config.yaml
num_hidden_layers: 13
hidden_size: 384
num_attention_heads: 6
num_key_value_heads: 6
head_dim: 64
intermediate_size: 1536
vocab_size: 29987
hidden_act: "quick_gelu"
norm: "layernorm"
norm_place: "pre"
norm_eps: 1e-05
positions: "learned"
qk_norm: true
attn_scale: 0.125
bias: "none"
tie_word_embeddings: true
parallel_block: false
init: "normal"
init_std_qkv: 0.0225
init_std_o: 0.00441
init_std_up: 0.0225
init_std_down: 0.00441
init_out_by_depth: true
optimizer: "muon"
learning_rate: 0.00211
beta1: 0.95
weight_decay: 0.27
lr_head: 0.00642
max_grad_norm: 0.5
warmup_steps: 123
schedule: "wsd"
decay_fraction: 1.0
decay_shape: "linear"
final_lr_fraction: 0.02
batch_tokens: 65536
max_seq_len: 1024
doc_mask: true
z_loss: 0.0001
train_tokens: 442600000
max_steps: 6754
dataset: "wikipedia_en"
Each number is 128 + 24 x the weight over its row's rms, rounded and kept within 0 to 255. Layers, rows and columns count from 0. Numbers have three digits each. The size before them is the row's rms in percent of the matrix's.

# v: layer 8 attention value, 384x384, rms 0.071, rows 236-255, columns 128-255
# o: layer 8 attention output (transposed), 384x384, rms 0.0631, rows 236-255, columns 128-255
# q: layer 8 attention query, 384x384, rms 0.0632, rows 256-288, columns 128-255
# k: layer 8 attention key, 384x384, rms 0.0636, rows 256-287, columns 128-255
v236 097:123133117128109158116124164132123162127083179093113180108110091084159123096118134145128106156130119116140128120112123115142140130134140089138170136114128130164124148090107080121109134132120115129120122126093136116161093159102140104140163142158097116147106126139106148099126112139131132120087130114135123133157114137111162125138168131139123112165162124093179127140105136081093105115121
o236 098:103126110139079128140160122159158124126108118108138119141104113137133139115144152136127137135102130122167077106118115166119149112129107133137153140115092146098138162143138108124151091140122082126102095118156074108108160125149082101105134157113113166087118120120172102136135147169150127106180145158114119106145096149104108118102146110095125140087148106129153078157145133173158137138133
v237 099:085139143127137111139148172136167122120122114130116132116135153114118101049160086139115135134101131123182150134147113159150116138085053070087112113140131164121190110144102118126163118124103135109113146129141117134143121157159157121109135156105161124088161120141140155122135134126129110096144168091123143129134089084129126115072137147103144175129090145146141138126137125168152127149109
o237 098:133119104145164129133148123109110148125185143126128135122113117127128166113135118162079134125126116104116132139091152122110126107176158135153121174155169147134119164087099127128146094127096133138133134137097122185119084121121132140118127110185165112123102115113115092124123102135118136143120128157117137124110101110136129180106138157110116075120139140114114103135135117140114145085127
v238 103:111112101167146119123127105155119124127110114082159170147128150143117114138102134124117111155152144144123120126119105146117112107169127137128074123108182098099135072130086159143155146123131123158117094140129104106108119146104106096084106100180122132117108127084108164142158105143169114158134107183150104097105120110114119107177125101158097145093096136107136092130159127083087162103141
o238 105:122124151112113139128128142148121171114154108155139081138151121120164123142159124151164138116165124107125106158155129105147113155173153109111159134157074109161156088175141116142109103159124127098124114093147138142130130113148083111148117133119149113152135147109148097130123154107111138125122144127118125164166132147116132135147148167076182110181143164179139109164125110114153124105150
v239 102:096097130103143124107151139129098159126156128139116117143142090092080144150123126120095114166129122134141102136119130100184114113111124132144122105144148156146112179113152106130096136112143148116119088103162081110141140117155131090136165116155136135114125115097167131109136104143108145174134150148106146128149130109118145122125108114134090116148108161132138149121177114096123173128140
o239 103:132127123126124146132144139114126150112111108155093191130117122129106140130102156157113159135093110114107147096162124136149143114134159111121100151150110121121126112149118114148155140112099105128129188130138124138141161165103093116144133151149068129152108130157127104141115150128129090134107151094146119149077119145101137116146114159121130111108144074135099102139126125157144153135138
v240 099:166156129083144119131123138164126103128091124166129123106083094118109146128142105129112123165167098092132107125154116109094129120096133143114127157133116116141145153126135144145109188150144106140112173113158104117104131135120120102136114164160106085137095117160132140074128126128065130128124100153164163124132117121138114125141137111136122137067141120115131110128154140123125141136140
o240 099:163114112139129109113125134158088110108147117096118145142140173113144147096118154188132159102105157147110148117103128171180176144117136133135112095112124132132098119148126111138158108112119165142147108136133126156135148101133169172181161136119126161151149138090117129139144158154118153144111173094102156163154131141101099130150126104107126101141115128148161143158102124147142105101138
v241 106:115157129136113147137156139152128148165127120153088155120117140122160089104116125128125100129143106132113134090153165139118102133093140080093171123111159172150132186126133123092096117105145114125144137124115074112132108112090086129122120128106191137126155104144165155101194116094114083133144115120102121113143101131115149078119102149101170131141150094112118127146130121124164146127076
o241 102:144133112124118087108087154061163168155158114095136135134099085170143145098124128144139106156149145127120158144102119145148124154131101137165106155116148134143148152099094133134149108123102124125141148131116111132133129133116147100158114112113101133106140124157102121124115173114079098164156093147117127133143172106099124150118122096131123138168124114129107150138144121164112117127162
v242 106:143117155129150123143102113096184180085126122129129119127107111165103128112097144114094123143069143125159151122117117174136113109151109126095130082140107078169147127080137105139128123118122125134133178142142108110167157108138150121080115151138123104124102131113156147171153093150108161152124149099151100123153118126091147113129118113097132118132168117121136131126147123126131124148145
o242 102:130116109100161167147121147152087138171153155105100100150089118093095150198142103137104165129093134124182111125123083122152147117125141141112141088140103119113119135184135152107108098139100069128097129092135157151182104155078139119142149141145124141145132152113103085084111181113196152114134137146165124147128135162120101087107120106181089144152109124136119142118156133143109129124148
v243 102:153166095147131107120107151121109089120145177097102117163137096149165133099133122117120119120129114141149106100081090185138102148158155114093166109137133125146108115110127142078152085166126135158145118098103139092102100159069120160108153085133086128145120101169135110115088159112147097134098129144110161118148143180124170126103124153150164124132100173114146143126091135113114137132136
o243 100:117122163129138132131103124156128112164138119102140093127126137137119154104116122116136149104102160102129119137164154117159167156101138119158139115119170137128190103095112108122141121127112167114104116136146107151126119099132144085170152144120107117097077117107131169157129130114084101151134134116161104076127094112143048108139119196140095123086128126099121097130106093162150102143121
v244 110:137125142158107182119141138133083144109112117115167102104157095130109142103124137141089098148149093122085172130173120125147126126064143113123141076173122104130121149114135141136129149102104152151097178125106141134153122146105093137147134123166170087149079122122132149131171113149103122132134152110162134155122136106122131181137136092091126150139167141136118097087125153136133096131136
o244 111:119125166090132093162181109094119169129095154121137154133116121106125152135180109131132165118093123144104102093076106124108127123134136106130138196101082138129113134136141126095120105093128097088151113151113132111110150134068148124108150119121114131139153116143127132125125120113114121119172127132117152126202135130121108109122117152160134136124107129119168179124130133155162161147120
v245 097:151157155101130124166142124125114113119166079134150138076106135096097122153122138175136154136138157113143104123116120166089158151139122135143151149106086119093165090127112121141118144099169108148128109185151098115148131137172144152122139106129096154130121103115165124164131146102104189131087144158126148115154113138119118137141139146132129100157122122126130111100150164146119085085125
o245 095:090136120153106137101107131106116117084127164167124081157174179146146120090159116140126175109146094127123180132152095058117112088130120113116145120134168096124102128151140113121124143103147136098134112072091112138201102081098177070134119094124109099122095124123159160126116080108110127129144141113138136148114144133116131095116126117136113096128120129132194168170088135069096172124137
v246 103:103068139151153175082165146145168105157138125130126125119156107119125128146128137101154133148134156143133109106125125154121101085113130122153095154114117129113147153159127167139157117109126120128149145123137126115144139123096132151194093152137095108117102145126156108137185140072148137114128144148139122091122097116138167141129106157127159147096124177122173111107142137135103123110144
o246 103:118137140131127149140138091149058151142160151117123122110143107133145102155157119124128112150116130120118095106131166124143134162144139129127092042128130137097143148090135127088096151137084131101167186148168157108093138116152111136116088117141120140157137127165077136133081154175158089122078125117124123175140125148137160091097164117136071112109144116107113123127088105141134123136096
v247 108:087178128169091131107100122128137118143134086164147123121105156154110130104181135122125177124107136115127092136100137117136135114088148127141174140184104138132133072117100087159127109143104139168093171172139126126192131142113147143135144145117106126095109113132138120147065107113129131116139156125092162112114198096161118119098127119123126138151108142101108127098138138147116125139102
o247 107:113090156091119130142127136173136123142111149102117185136158113148127106126098107103125111137152108171102142095163110114092107108121100102153176144125145130066094191076128147077150120131104168140126101158103163139112128136132138122148161112124147117095134143161099133136167067142095119153150075158139126075129123131134131138092112135134110130131123090136117127104108114161116125110156
v248 100:110157129093154117096136137114146113071187095123144136177128143126097116144133082159099125133171113150107132136092159122122113148158159158145117159098102122156142109131102102150110110100124139131125128124130084121115116135080099174109167146155141108140121138133120128122135141108168087158120145142135097092154172152128136123078143142165142133101155109145108142092142139164140097139113
o248 100:177081134135105154142090161088090144159112156114128092124126112063114171108135162115165167092124138035109102147169133134168117163128146130147114128154125128128125166136132132110154127112133116117155117162137112067143134151139078138101093121093128157113135140117157104114108142150135139093105143092104126107135096113142118119127110154113109137170074152131118090129109092136127113118086
v249 100:157129142104161107173147122157115107161105142127161109160100120150132109166130086130134088162174124092161189139099110152143127157132160122135114140145144116146140108140119140162118101111144139113172144121132130110126145144158117147115117065120135139132124126115113171139111123112164141103137112126110113103126106077114118118125111161103092131131148155161105148145145134097103099114091
o249 099:129177077117077134119108138095153131112123103121131140135132099111104150108093118123131144134125125150134101126140139104157130119168119112107110099144141107135149150115108110141154098128095115111094102149125143140137153118100099146118135125171162154144128147124132112110131139124124154139109115140139144114161140167119113165155115124150132157071125170105116167100077171144128164096121
v250 102:151134119104133113115109114144186136135139106149135128127114104199142121117142118127122151068137145158130114149130105163131157136137138095120149132156188100110151119148137147101127114135103095161119112154115116108153122136140120123156139098130087098164129121120115107147109098108165109150149106078124152165113139102120165102143113118130106117100114174105084166136140162147114116129136
o250 103:133135121169160117111136182125058135129142162134114150118134127101139096126105137129175113148138140130120138090116113092106118165135120130128120058118112148142156119145118141177135111118153165084113143151115141117122102156154127120059147157112122155104131139106107113102145098111140142096158135139143098114157128144145132156110104150162167142159131101152124082151138054141123124116133
v251 103:121127147116077161109132100165130109168134133112181127115156138133121101147157104092135109096102138124086144096156120116130104117106152087124108114090113113146143116160098101162105112122111140141107134111110123123101108124166179110141100135149147152156139126165135088165149110117068156156141125131096140121165075147150139173074121084109072150166087108164121103135133102115127104124131
o251 103:102127113173129128135119120105142123161087114110119129104127129131157113142126174164110143124122132143146107110112107166101126131089124127144162153127121126128147128065131163096106167154099114134131106130108162131142151154115122101108154109145122119149108113092160146126113116140117105136117064114123141160138098160128148130135111155089168102158188138121134109152119114073145106108114
v252 102:120163095100183110133101127138153138117153142161141122136155150128065081145112091129125095150101170092144139144110151141125180122147161109142143135125181160139079136129136082116132172141120142124120094135159171170123130135122141102129159123147108104103120150163114120158170116142134153122134141141138147133087142097114114115143152123123137159090134166170106125156136143140090092143123
o252 099:155133130170105135144162105105073131148133100142106132155101066130149184102115143170092155140111120139137098121121156096113125102150122135134119122121089119102117092139100173138135105116146125150095134155110137108119169141136146100138095115109151172159101152089127120149127132135079153139143108112126094127098122139158133134122166086134111097118139107117177108101079102110115156111162
v253 102:112102135187145110120119150116098080085177142108124153146168110130144111146154090058128121129121095099078127117159129134130137138080133068118109140136127155131132133173104138148178142106115109096146085147137133097091107122068119108112128138099145159178157098138090096118118149109065145113129125119115124158160141117160116113168127122175169139117134135122115096152131082165162156094116
o253 102:159156158105121128132154152158153134155085118149149123082096149114175117173129171149136127119113147118087136148126155122114148117138163117105146140109094098153135099153152118135135133140160143164146107151093137129139126156144100167150124109122123105096118167156165181186144115114146035144130151140155123112129103125131086138074108157071135125129116107114124154122111132120114106168162
v254 099:108155110116137124137144095137161096119114098133106152121156158115100146124106121101138157081160120128081123138143127128151115110151134149125146132138171159127143152116129137140069150113115194137131083134129098139146152152126138125125134153116125081156122134158120135079115115132133138122152119149096119169163164099117140145149171123141150113155094126194157134110154115154131147115101
o254 098:113087173100187117132118154140085104102128142138120140165112101161131099074112141126164107155111164121142106132166127125061147147122151111182117100108099101135082117105119151129171120153122092120112145132169127142092123099054126162134130147114095140119150150123125151140142169083141111151089135125104130097133106116137144117130148131105150152140120126135142137155086120155106139113103
v255 102:169156105116074112116162107085109114119141103131167124128150129116142188144121145132110137115104132116184175156099050127135121166097147136132163140060115104125139118163147127142139142091121132126111077135129138142128091134129108114124166103104101141118136157172162134162067113080114154142131110127101156134107130120126127091102139109132161109155112133123133138112137140123160102119142
o255 100:147140113149172117112179115125166110166108162120130124109076163161143107076122128113133142127113142142128109100114136132107160131114108128168110094146155169114139117145111155110110145143123131179132108106096145128178127147155181123163128110131154132141093110098091147080144136126125114112110162118157098133119140148141148082175091143098104118102120080109113110119163159115113147151106
q256 100:117129097092160138133123144070086147129084121120148136133128129126103173134106132147104107154152107150159128119104142171164105128107148128116081125161152112101127122119136174078135110145148159126147158170120127161097135103146125137116137134137149079164105124155105130111135131118054161107120145165134166128123085084108105095113129117169145142145159148114134146077117140135142107103105
k256 091:137162089086149082112144174137104129136104177094103143154128064146057122111132177148125121109201145113130124118117153132119091140167139095132147127135110132146150114129123155121116135122142164149145103113130133155106107111168124124133131115105143111150108143091092106121130120122091138112130078155105143117163136144111132115146153137129139183137142162077087067121107163132122140145131
q257 096:142160145129087109176120162144110142117119124114083119142135110160140137108176122132172114088136195092133148098135098130127141135163098156107146082185114151084142121141140102130102142128144174093135131116106101134139117140151153133140127129115163124116128089115120104133120123148125134148125154124116077161190078167128127144155127125128087127102114153103128112094195130153137093122127
k257 089:143129101127189099142152147124130130109132099101162138115133144139147139116166107107135152160109133129158107093137108106144127130143109066135159099178130121081171094100138144114107176146135150094133116101148123107135146132149121126133115138141161166122091121132171104147145137154114141108138162120121168155152102148096122121137132120081107124130144098087108104127165148135156130139098
q258 088:139147135109135107104141110145103152083089082111101105135159141149101138136120098197140180120098129135183147090125140177147100140125145161144143146095142157136125105134170128157155140155108134122151077129116104080106136137125150103111110116121131115134121157107127133174166142114172148108129130113126083141100103087139148132113118099131126087176098127120108152124144097167157112110137
k258 086:104148078138148173092130144193126141136122128116114125086161104110164113156133143120116162140133118110147155104148127122105106156132130143150135094128120149133110164123155108144091127144119141168149120114121111119128141140120114130080103170126135092142144108124171103160179120148107115132130117147168099097116125171165149135135105150111087080146138177122128135102114109088133104101155
q259 100:115058119085134176125181125156177113160165114104148121113091107102145149110133126131129093155113134104146160147156082145132146101084122093109122113184159130112154145108122104107153151112157175111123117114086130134131082111147151162114133119130101135131137124085075114099152136118114166151126098146119129114102166159100166129139132127081109143100134158131087074158139105098125120095141
k259 086:158134131120187135138163133170125123122146109107114123155148083131111136139122111119147109099157121117117158175125106136132122160111105101099159113132169162092161153084147137165133129118156148158121153134113120174133160131154118160136148179143148119139147094128076132144113128149096125142094090148108154117155113124114110128145094109130116101139099108100103104142119121185154133137123
q260 100:102144130107140121170113146148125159052152151154104130137148119131131109104142139114140104085138131103148093108180137108114157152137120120152165086123123175131122101121143127121127118098108113134156122132138177137100139158097090124098132115099099097148071095133113138125129094134150110144117120078118150132106110138113148123157131129154087132142156118135143077127135161173154137112153
k260 091:095106180115142122157113114172107150108163111167132125123097127120138151171155131132109104148114120136140103160120127125126151137159088117140143079132150138132151093146139118111112093149138126133145131166118149093135114099110118151105090091141115124112124123162108136144182128179148125133108110145120137136144091125136119130146122126125125141130128153122172121097112129174092124115081
q261 098:113141167116097131135161127140118148188119128093099143126128129153131112165083112136090127143147120093120141123109179114131102102111101132087132124115147129152152128115170106109096115124076144098116096128132128111100157157118109128143139148138110173128140144117156159126125110135093132161097122149150150131135160141148150127112152142099128107152134160106134107154120078119241134096115
k261 087:124114174093128154121102091146109162107130127112170143138148095145118115114098105132085130099156120165121103139121188129080082122127136186087119109123095134147112116150128105111111094142121092115151136135116147140123116157095130133157074132100095163141123123117119137137137133125155154164115127146173125130159089145139115153130113113120156109163180138065131114143145174147181146129144
q262 102:115133104122119115119098152090098165108120176152145122135123096158134121102154120117146152089135113100131125144160147143114142108137145129139166123092147095129132161129084134161121146107160133134113129109119085131121134096146179162135116146124124138103088130144101137159130104130109167110177092137141123074121118103154107136114107104136105107164092139130126142106083132176085143131106
k262 080:077124097137121102094144094145082079127102122120106136143125102143128127105161125132143163081141118103126107126110129142142148100080106139123110102129106164129149170091093121112108133123085134131068127114109108165099145121128137118154137138108143129121152095142077144165127121132112079094132146118140102113144109102110153137167128125087154124147126156116129102126135066130172137156071
q263 091:102145151129139128162113136077110147136147149130146131109144134178137081073096141137119112096087123105119157121123119148145142162164165109117115120117118140165163126107133114124140140120144147151137119115105107111156162109134119136127166080113120108101138124105059129149101101139104117079158115159096101100133132131120085142126102126156092144117109103132141146147122094138122125108143
k263 087:135154134140155063135125150144143115126130140123128130134134132136125083125073119134147131102104127112115151161163157098136138126157105100109151139121097160149165143125100128147162155129129127122089116126131134155111142069143138112090183159103142091087136098125101126095127107133109100126104131119113113097135108150138138126150163159118150182135129156138108177075180122170116205140133
q264 090:109122137153137133135159146107108115106144151116095137113132185157089136101098115142098149134096091113132124126103118124146134118112146130082149125149101137115135167117146160157099150095135112128109155142139169135128140093162180125132090136102183070125095102180080170102162093113172140128133121105129093105126106103131126163125179127114114151135155113110147126119139137093184133107116
k264 093:182106128151159126132120134106116136138112153165109115115140126122088105112120109150145109141117169155138162121107150115127098152127103123127146124140110117140153079077111100119101146124101162145105145114209159126137093143108094112134164172152189080125122066177151130150061128158112109151127117096167112158112148109121151105140140134160120156144170145162121163122092149087145137147148
q265 096:131145137117106131144161118141133153135135143129125172159115089098111136074104127108093072101119154136121137109141155138126117137095135102088130172147113138097102166084081132103104101145151119128086160170163117126141143136143105084068107126102082167153122122115141132135134091138116132140214104124110115123131107140164127139092083102136138108148107116121130143135120101135163154110156
k265 088:117152140111151157130164181116125188125109147143099103135137199130080152103133128185093142131141134109143096102099099145156116138109121158130121106156102135119101129092176090078154123172141169138161114141137117151096128133153126127135119146124106121121135130136129129147126076100139137106142120128118117130147137118106098142094164121136168126116154120123101148168140117125125151166102
q266 096:154101106119094176145126146147134151085149136135134114116141160136180133116136094065068144159109098109133133138153159129111139149125130134103135141080136141151143092081133107107115102142134141163117140193146107112128151131172153108129123148138148127156112153129130143130108083130146138112162136095089105096127125134162132093121163136145174124083133148115130107138108159133083114096096
k266 087:137126132125097122163153079176121135165090126091079086102132120111142108118091104122135144123094125109164134088155123133115149109131170096155161088142166121154133098108165139163136160164112109116184156154126148143159138126095145114113129159102123136131128161143149103158129116110139132158114103114109129126113160134132091099100171121128132173098124135116107105136088180142090126107118
q267 092:090094150175135155112122142162130175144095133105130132141146141137163148114171149123114134124134125103146139122083121121144113110169097168146149125109107134100124102137162128104124106163102109188138076105121140080127140140167128137129117148135136105158142123099074138145142135172205109093119105115152123153107161141134132142111084139165092119153132134139196132134085148111166137161120
k267 091:107127148127105139088135113158098183138111128126146158149119061132114127151142100125120158115133108133141087147122133091135094154132115162102104095127143145135106105121153153089103114167107115208154107144143182154147139161128103136184108128138091118125135162102101116144117096113110156098112111176146110087088100133160139132145119129152155052139141120108123152125119139137132141132176
q268 089:113144144123104176161132119101160112144121130143122117129147157139140127115167097116157092134135156124123143132140147132102118105155095089109132086110110112151152152160197112168146134131125160141156192165107100086126118115112120148126121127149137110122151146102183116146137143134125104125138122123134115133079126124132079123107153163080142104113155103142134149103158090097168111135123
k268 091:143217101133153121122138124110120135137107139136114142111168092129139143126164100110147119134158158097097163094169131124115114140177148089143148119094130145128159116141149134150111168141114182111134147085101083121115122133123089147150157128126152113144133131133183089087096124109117120135108122114150133118109149125121113123122139139110142202110135114147139164139165114120163089161111
q269 089:137189101133140086172110082148150095100086082122117156138142119146161151138108116168140111086103118131142112132074118098130139182154122120131155108150157112123151137128129099155118079101145166140151130157113111117119160099142108138197157106135134094103158117136059067142132113179113137094147085131111121137099078101133165112143118124114101155133128126179150111134102117104124181132121
k269 084:137131107170129096178140111129127159127081074133094159168121116078117100157101126107136112124129084175098095125107096091145138175156152108073136115101143153114144136119089153118131099108158139146100153137158151130101098120130182118170125109124123136130115111153119099126113126129116159122136086144146107163109114106121161104104107103118114173138138145134145104131104140174131160135120
q270 092:110157097139140126128127153115152102136151075103113130129140127101158133117121104123126157099097156133135149178120099107091172166087124126155104102108174123125126144147132107088191115111129129147096117139143132140125144148119151098069146163132159140114112117141097145120153154145102096128115130127094170145126083148118112163134078193128127157109127164065142130107156124099109110131146
k270 091:139134117123105128151127103155127104131150126096132120132145098127084131152103107103113084151129129120111114190132103132118146173092106106126115121064161144125164188102101147128137092122076148095130117182141113110141142116094112140161111107169120115110103110159103149119138134149085099164147103174168146135124091164140141120171110100109105109166158103116074146162145121148080140143100
q271 099:108179112140132093082197108103140093118103116115151172115074142173092167092103128114131124155119142162135146134148106121109121131144109119107134143080129137118104105147132138127138120145113084103121115123110080156168128159130114137142115134140140157143150144175112095084125141134136129138117140104157102122091121138105106137157134100096146159179128131152142166127098133142106123108121
k271 089:192069131111107120121121115109143098096125154111139125118131153129136142111131148103074151113145134170131091095159122154148119173118117155105122162116128126141144114161129143072091130106132103113112147109106120117122161115150203120121100091120089155126138092137155110088195093114136154133118162128145151146157104148131133094150111132110115169103131116175114114101128136104152067124150
q272 086:122151187123092120158128109173125172143116097164100168134093124175091087142123119145122132143120135142138146139081117150107144077130101134136113149116124120127122083133148115122153167106073113122097144140133107101167121123139160112104127106127157171095135113163161085183163122097122127116183101081180091109132141156149079131099136101145128117115166136119164135113117123124138065125190
k272 084:118131147122119148125177144172109134159109152117113116152093115175090146097114168134117181104130152163134127145104158074151114062150132107171137147169103129126108127124137165113117127110088122134124106114154152128122134126120136151158145142132148141183147128139101067163124103130150137116097127126121132117177143142143093143087141128077144147147104102162157171123155125146160110126143
q273 087:146141120112136141094140139094155196118133164142122123104124082116159133097118132094108107098137083127132133165101091088130124126159131151108112177103175151113083145120140149118108078083141098152125098101134125100140128106164135117136148120124101129114071085131130167151149102149152110094166126123134105110141134156109142147118131143152125123127113155109110122118081096133097110152148
k273 088:123199063115166170139102102134133172123085101162114146120124133181084163166094109125113111143092146141147101161136125064150084154097121146091141127104112124142143149132111072117153104136142141148112173126127071160125132153117119109139130136104130098126146129116149107141117157097122141128132089105156126105145132133117074119155102068136154145121120097116149131133102134167095094130112
q274 086:154114116094135135138118108108140106114152136129166185109157103138131110107155131109161104157123138115085155104113141125081108101105116088095117148100118104119085109129137094153142138130159099123095175151160152113146145151111144185159123098148172150146127134135090132148134127176113141157094129170093116148100144132149107133135171147127100157146158109138135130154102107134107157122111
k274 086:136105151111145127140137160125143154138133105132167159071101136123112109133145158159150104128094141147076116109126121152093145113168139138140126112054100140141133177116115142154147160144136141121111136120146171158149118122141120154104133141112182107144137108140156119115110136169106094126109108107102137157142156125168144142147109137135118147134135121106090152128082126128134148140136
q275 092:126115128097133102136174108136122144118143115164087165095098086102138100123120155100154104153146166128142138119136131094089098099120110113064134155099119149086110115133112129137136154144142106114090159136174147149160100117132122093117118101133119156109140125141146112129151085124160165066168162140136137132149126161162132143111081091106119145157141140148158081107150104127120110171087
k275 085:092124134134110115113141125127107084120153170123122109141078194142109154091139176093146115135131122102134127121142098163112093102162115152149137101099114130112116173143127157113156099130129104120117153122100105108142120123172139130129142153132132131108131134138119081154140130107161170156115112097138133124158118169140142143133108140106124103163120149109120129121158125163107128158115
q276 090:136096109135101129130099104144134156141128135095136142124142136095146116153096139084120128118135101140133152116138174078170089141132101127074123100155085134119138182136128159175104153142086138134128160111161147136161113111096115101126158125174094101140112141136086095146129137138095150149152117093134135118166104153130119122135155149126143157119134146124115102104168143120106124152128
k276 082:130155125125117109136079127156128104102154146098125142143112136104131106152156137097149120130160097122130132115124102096157157136159103117117132119125115106148118139107098164148106123143110183146161142134155092117143131120133136130122173169132135123097094134109107165158081145145129163106142080174104161138155117144116120136149144133119142164171090110056137154123110123107105121137187
q277 085:126100151146153132128113152102152140126168140115144148093145084139140166098143118137131131109097139115114139103159108090078106108110159128112114152119171128126131147141150132113125143098131112141099115146135114122142095166133090114139124128135141145178112121103158155096135180103130138131131124125146181113125088147181155141106131169125149144091124153150129162135125121100115112094088
k277 090:109106116177142149113128157070168108158131151125115121107152141174145108101131115083112131124104136116154119103140104155104135114093135147146103138191111119112142129123147107153131148149123170143115112110109097107120127072080120155083183124064129108103142121123139140113114101098155132081105135057077142116118105161120156103135147150138128142117109097181159107143141111126108161109091
q278 092:127123071112110130122138142128101140139113092133106110107113121100124131105121148173091100111148133106128141155149100146119131090070098143138118160151127120129159147142114092128145125116105126131141133129118131129098088152141102129147138103140132117132123141107148132110132127088154114133102142118097089131096127110105135133116165146152165115133165142124139113168169116139134106133138
k278 093:101122123148121114119107120112114147158123122162089123144110142134142119157150155164118089123134138119151131142100160116148143149093106136078127121121135120119129120151134063149079103102127151124144104145111129121097141149124128148123123100113146091123099136125108125134106157129105128103160136154110119171138138134123086098122206170151122096082137144134148145123154140112105128132149
q279 101:100100138136140117116151140170129135106114114135095131140123059132106124134143108134148123161132075075080154107132158123103118117103111166089166093102133096160149098112140115120148138139120142122076152099165130169094085125134123123147173118127144100133148117122137137120070123144173136103096111166108153118132160121117165078140122133165136125085116131152098106150128101142110132106054
k279 083:110116131133114092097138119128132146117113128098159136086114138133130102115110149183139141161086096144137170152156135152109129103082105138104195145095195080121090151106133107113135101105100157155112131128119107154168146138109118145114106160168144106123111111118124154094151092174133103157159104144093083113134151110110125124131099137131123120088092102137126100153142089115128159148075
q280 097:133099114144102118126136179090145140114165124101141138112088158121124141155090132104137099162105126133143130200128125139104144124147123135167106138112120136091140143131130134138138096174122095149119108154160109127176134091131138084113202189111115099160104112155136117083127145118089109127138141083106149126137103158129145132142102125140101129156148119103154123088130156173103092115086
k280 092:166127105156157047122150153064162130093117146143114136121124127122112120159120118141137109132103134154147133130161160116137154114161141135114136169107157117171174108150128137099154151107125114123166190155099126141109122095091109094117139116138127096129127088112134177119133166135166142135183105141127135120131162133143123107125136178103115141162106094154108139128147136127135130147118
q281 093:157097151095111134112121178137160078167105138116132116103124173119127138128132124113167125123085131083104137157153133130124085131131084058145151112147094099122125120140151109125109075132099138090149146132086136090106151124172078173111135151152141148133133100151110129141109137128138149128162128174138086125161164093163135154165141130104134079147128165112113147165149130077127099141092
k281 084:069093140124083136121152141157120143140158131130091120095122147116147116091135073132151095140098165113112112134127139126148089148115121093142156125142081103106107135134120132081121133124133169166142111128134159125129097086133146101092095141149137133115146105116133126173113118112103117147143141161170142157174099141166146104119129173116148129109174149120149152166145119144142124137135
q282 100:147161106155103146135136159165128153106166100091128160164120180160126111118097155114133145128098131113072143146158125107161163123133153140090140145110074129126116136110099122139121105128127161126150145142137159101128124074115112105115101134149106148140083122131167115072062089128077142137114106147144104128140126152136091131152157129081141133109089153103158094131128121116178156120135
k282 090:127131116159156165157144129146149129102161093057113115147135112119120159101137135107112129156118126115158153103143102151068137129122110133136098162103126126119092175126091139152087144119117098114147166157142114081115167066093119111089141134091115117143124108130086091129103137167136192140145185145101145155154158093100122171097151125132130160156140107131115115117099074150123098099116
q283 095:155096158094136127141146135175145148102136181120076086089083105144085150106140146094124135125118079123110164160104147099151118130139079116073138103143126130120134096160148127139111141142127143186124129120104190089167155130130135167139148151140116102117135111154110113102122112134151141118111112136137134124124132096106130101131105114148129106086128143111109106145116106120153152093105
k283 088:140117121086125124118129108161158123120121150148165114124112159138116130128157167090119136092142098154153178133123144099185093120148126120131127076123137155106143139115151153092131151122144153124102114133143151122165103087161160150129087139109128119110116130182117117141151084147137147146101137167115085114122116141155127149124145086133108117120123121105146096129148156141130117102065
q284 092:150112114134137104097136103128126094124153108148124162164156141132105113081170177150126149141129128114181136119159114116137124102088122162153131131140148129135087132094154145099124126107096142119147128160113081105159141135097145178154090123097106156104135130186143104100120162127149101156144073075138156125167129106139104117106160117141042153128130110182155143136122120154085152138133
k284 082:109175123140127123123119089124113137136119133125138155152153103184146091108102146130128131170144163128115142082138066123101144076070116145141144092114117109126182150117123108097102081133088165137158139134187145078135150110069136124154112134100167090143119133160152120087099153114121115134115103121113120065133150114133117109145125137097137142149126161105138155136161125136110104117171
q285 088:080170099091120089149148160132110150083179161136128149165166110121099131124091117127094142148091147117090164126095156159102130109138134099131118129124111126146145126173117116111120143130125096158116080157136170144098115084122166127144148114129130189123122085095152136099106149138138115140069101097150135135120110145135146116146140160142151140121137088127121143102146155135154117137086
k285 090:086112136089181116099139156094148134111132157143106124133169144167140081125092134132144110137140160100139170145106153143107107130128119119138135124139127130175128100150148134131136134127111157102101120121095108146125103138132142110170152133144141109139155118154145148132153113147094133116101140071133143122144146132180156140150088154124130116142150128104102136107167149100157117120127
q286 092:119118083121141075195144109135080078130150140137158108116081092124073111119137122135168141155181096137155131121115121142117124121093162143130112103098110177099153142120112159124163144135126101133132115108117126112143114120141193111149134178115112140150124103160154133133087116131117106101135124116110113075117129162143113141110117147139183122141143155125152126117113090116088145151122
k286 091:099136117162124113133140113140117092125140117107146078109126114153125169153154208111136109146160125141099147124126106143113115119110165116130098147122161134080099159126133110144131152095133144160116101132063133137159139146130145086137128171152098100134104125122141171163139109107108158163147164155129132116158151144145167116137101139069131111131111139135134126095127120103141161159092
q287 093:099156166141172126121124115150112112138138113139185160123091174113104117112160152143109141155065121130174090099122119172141137155123147106159134085116129147140151134124115075097150157098156119140081149064061155147119129119138157148180111110147160118111151121171140128144137147128115100115104138126103151128149092137121134147135055123133153135098140135133176175149162133128101124164160
k287 091:116092168146139136173154154111108093142116144141154157147074093113107095126147137131128165111103171135129118136141079140156113150160128113187128133137088123085168125112126153132121165092123140124078128184143139151110099138121101135106107083146172105150117093144123115131091132120143113113151103112139112147128089115140165110119089143107109122127147152131156159069126122163128155134170
q288 091:172142152128158129195083115148122098096108129145162140136122137174097155165153107158100116162134111113151094094145139110126133104114121110150115101190117123074139134149132123139106124126077127159163121137130121145172129111143114197179124096124132132142137147099146110147123095157113133109147150123151142175135123071140146103136140102118159105115142104158108198111161126127138126175145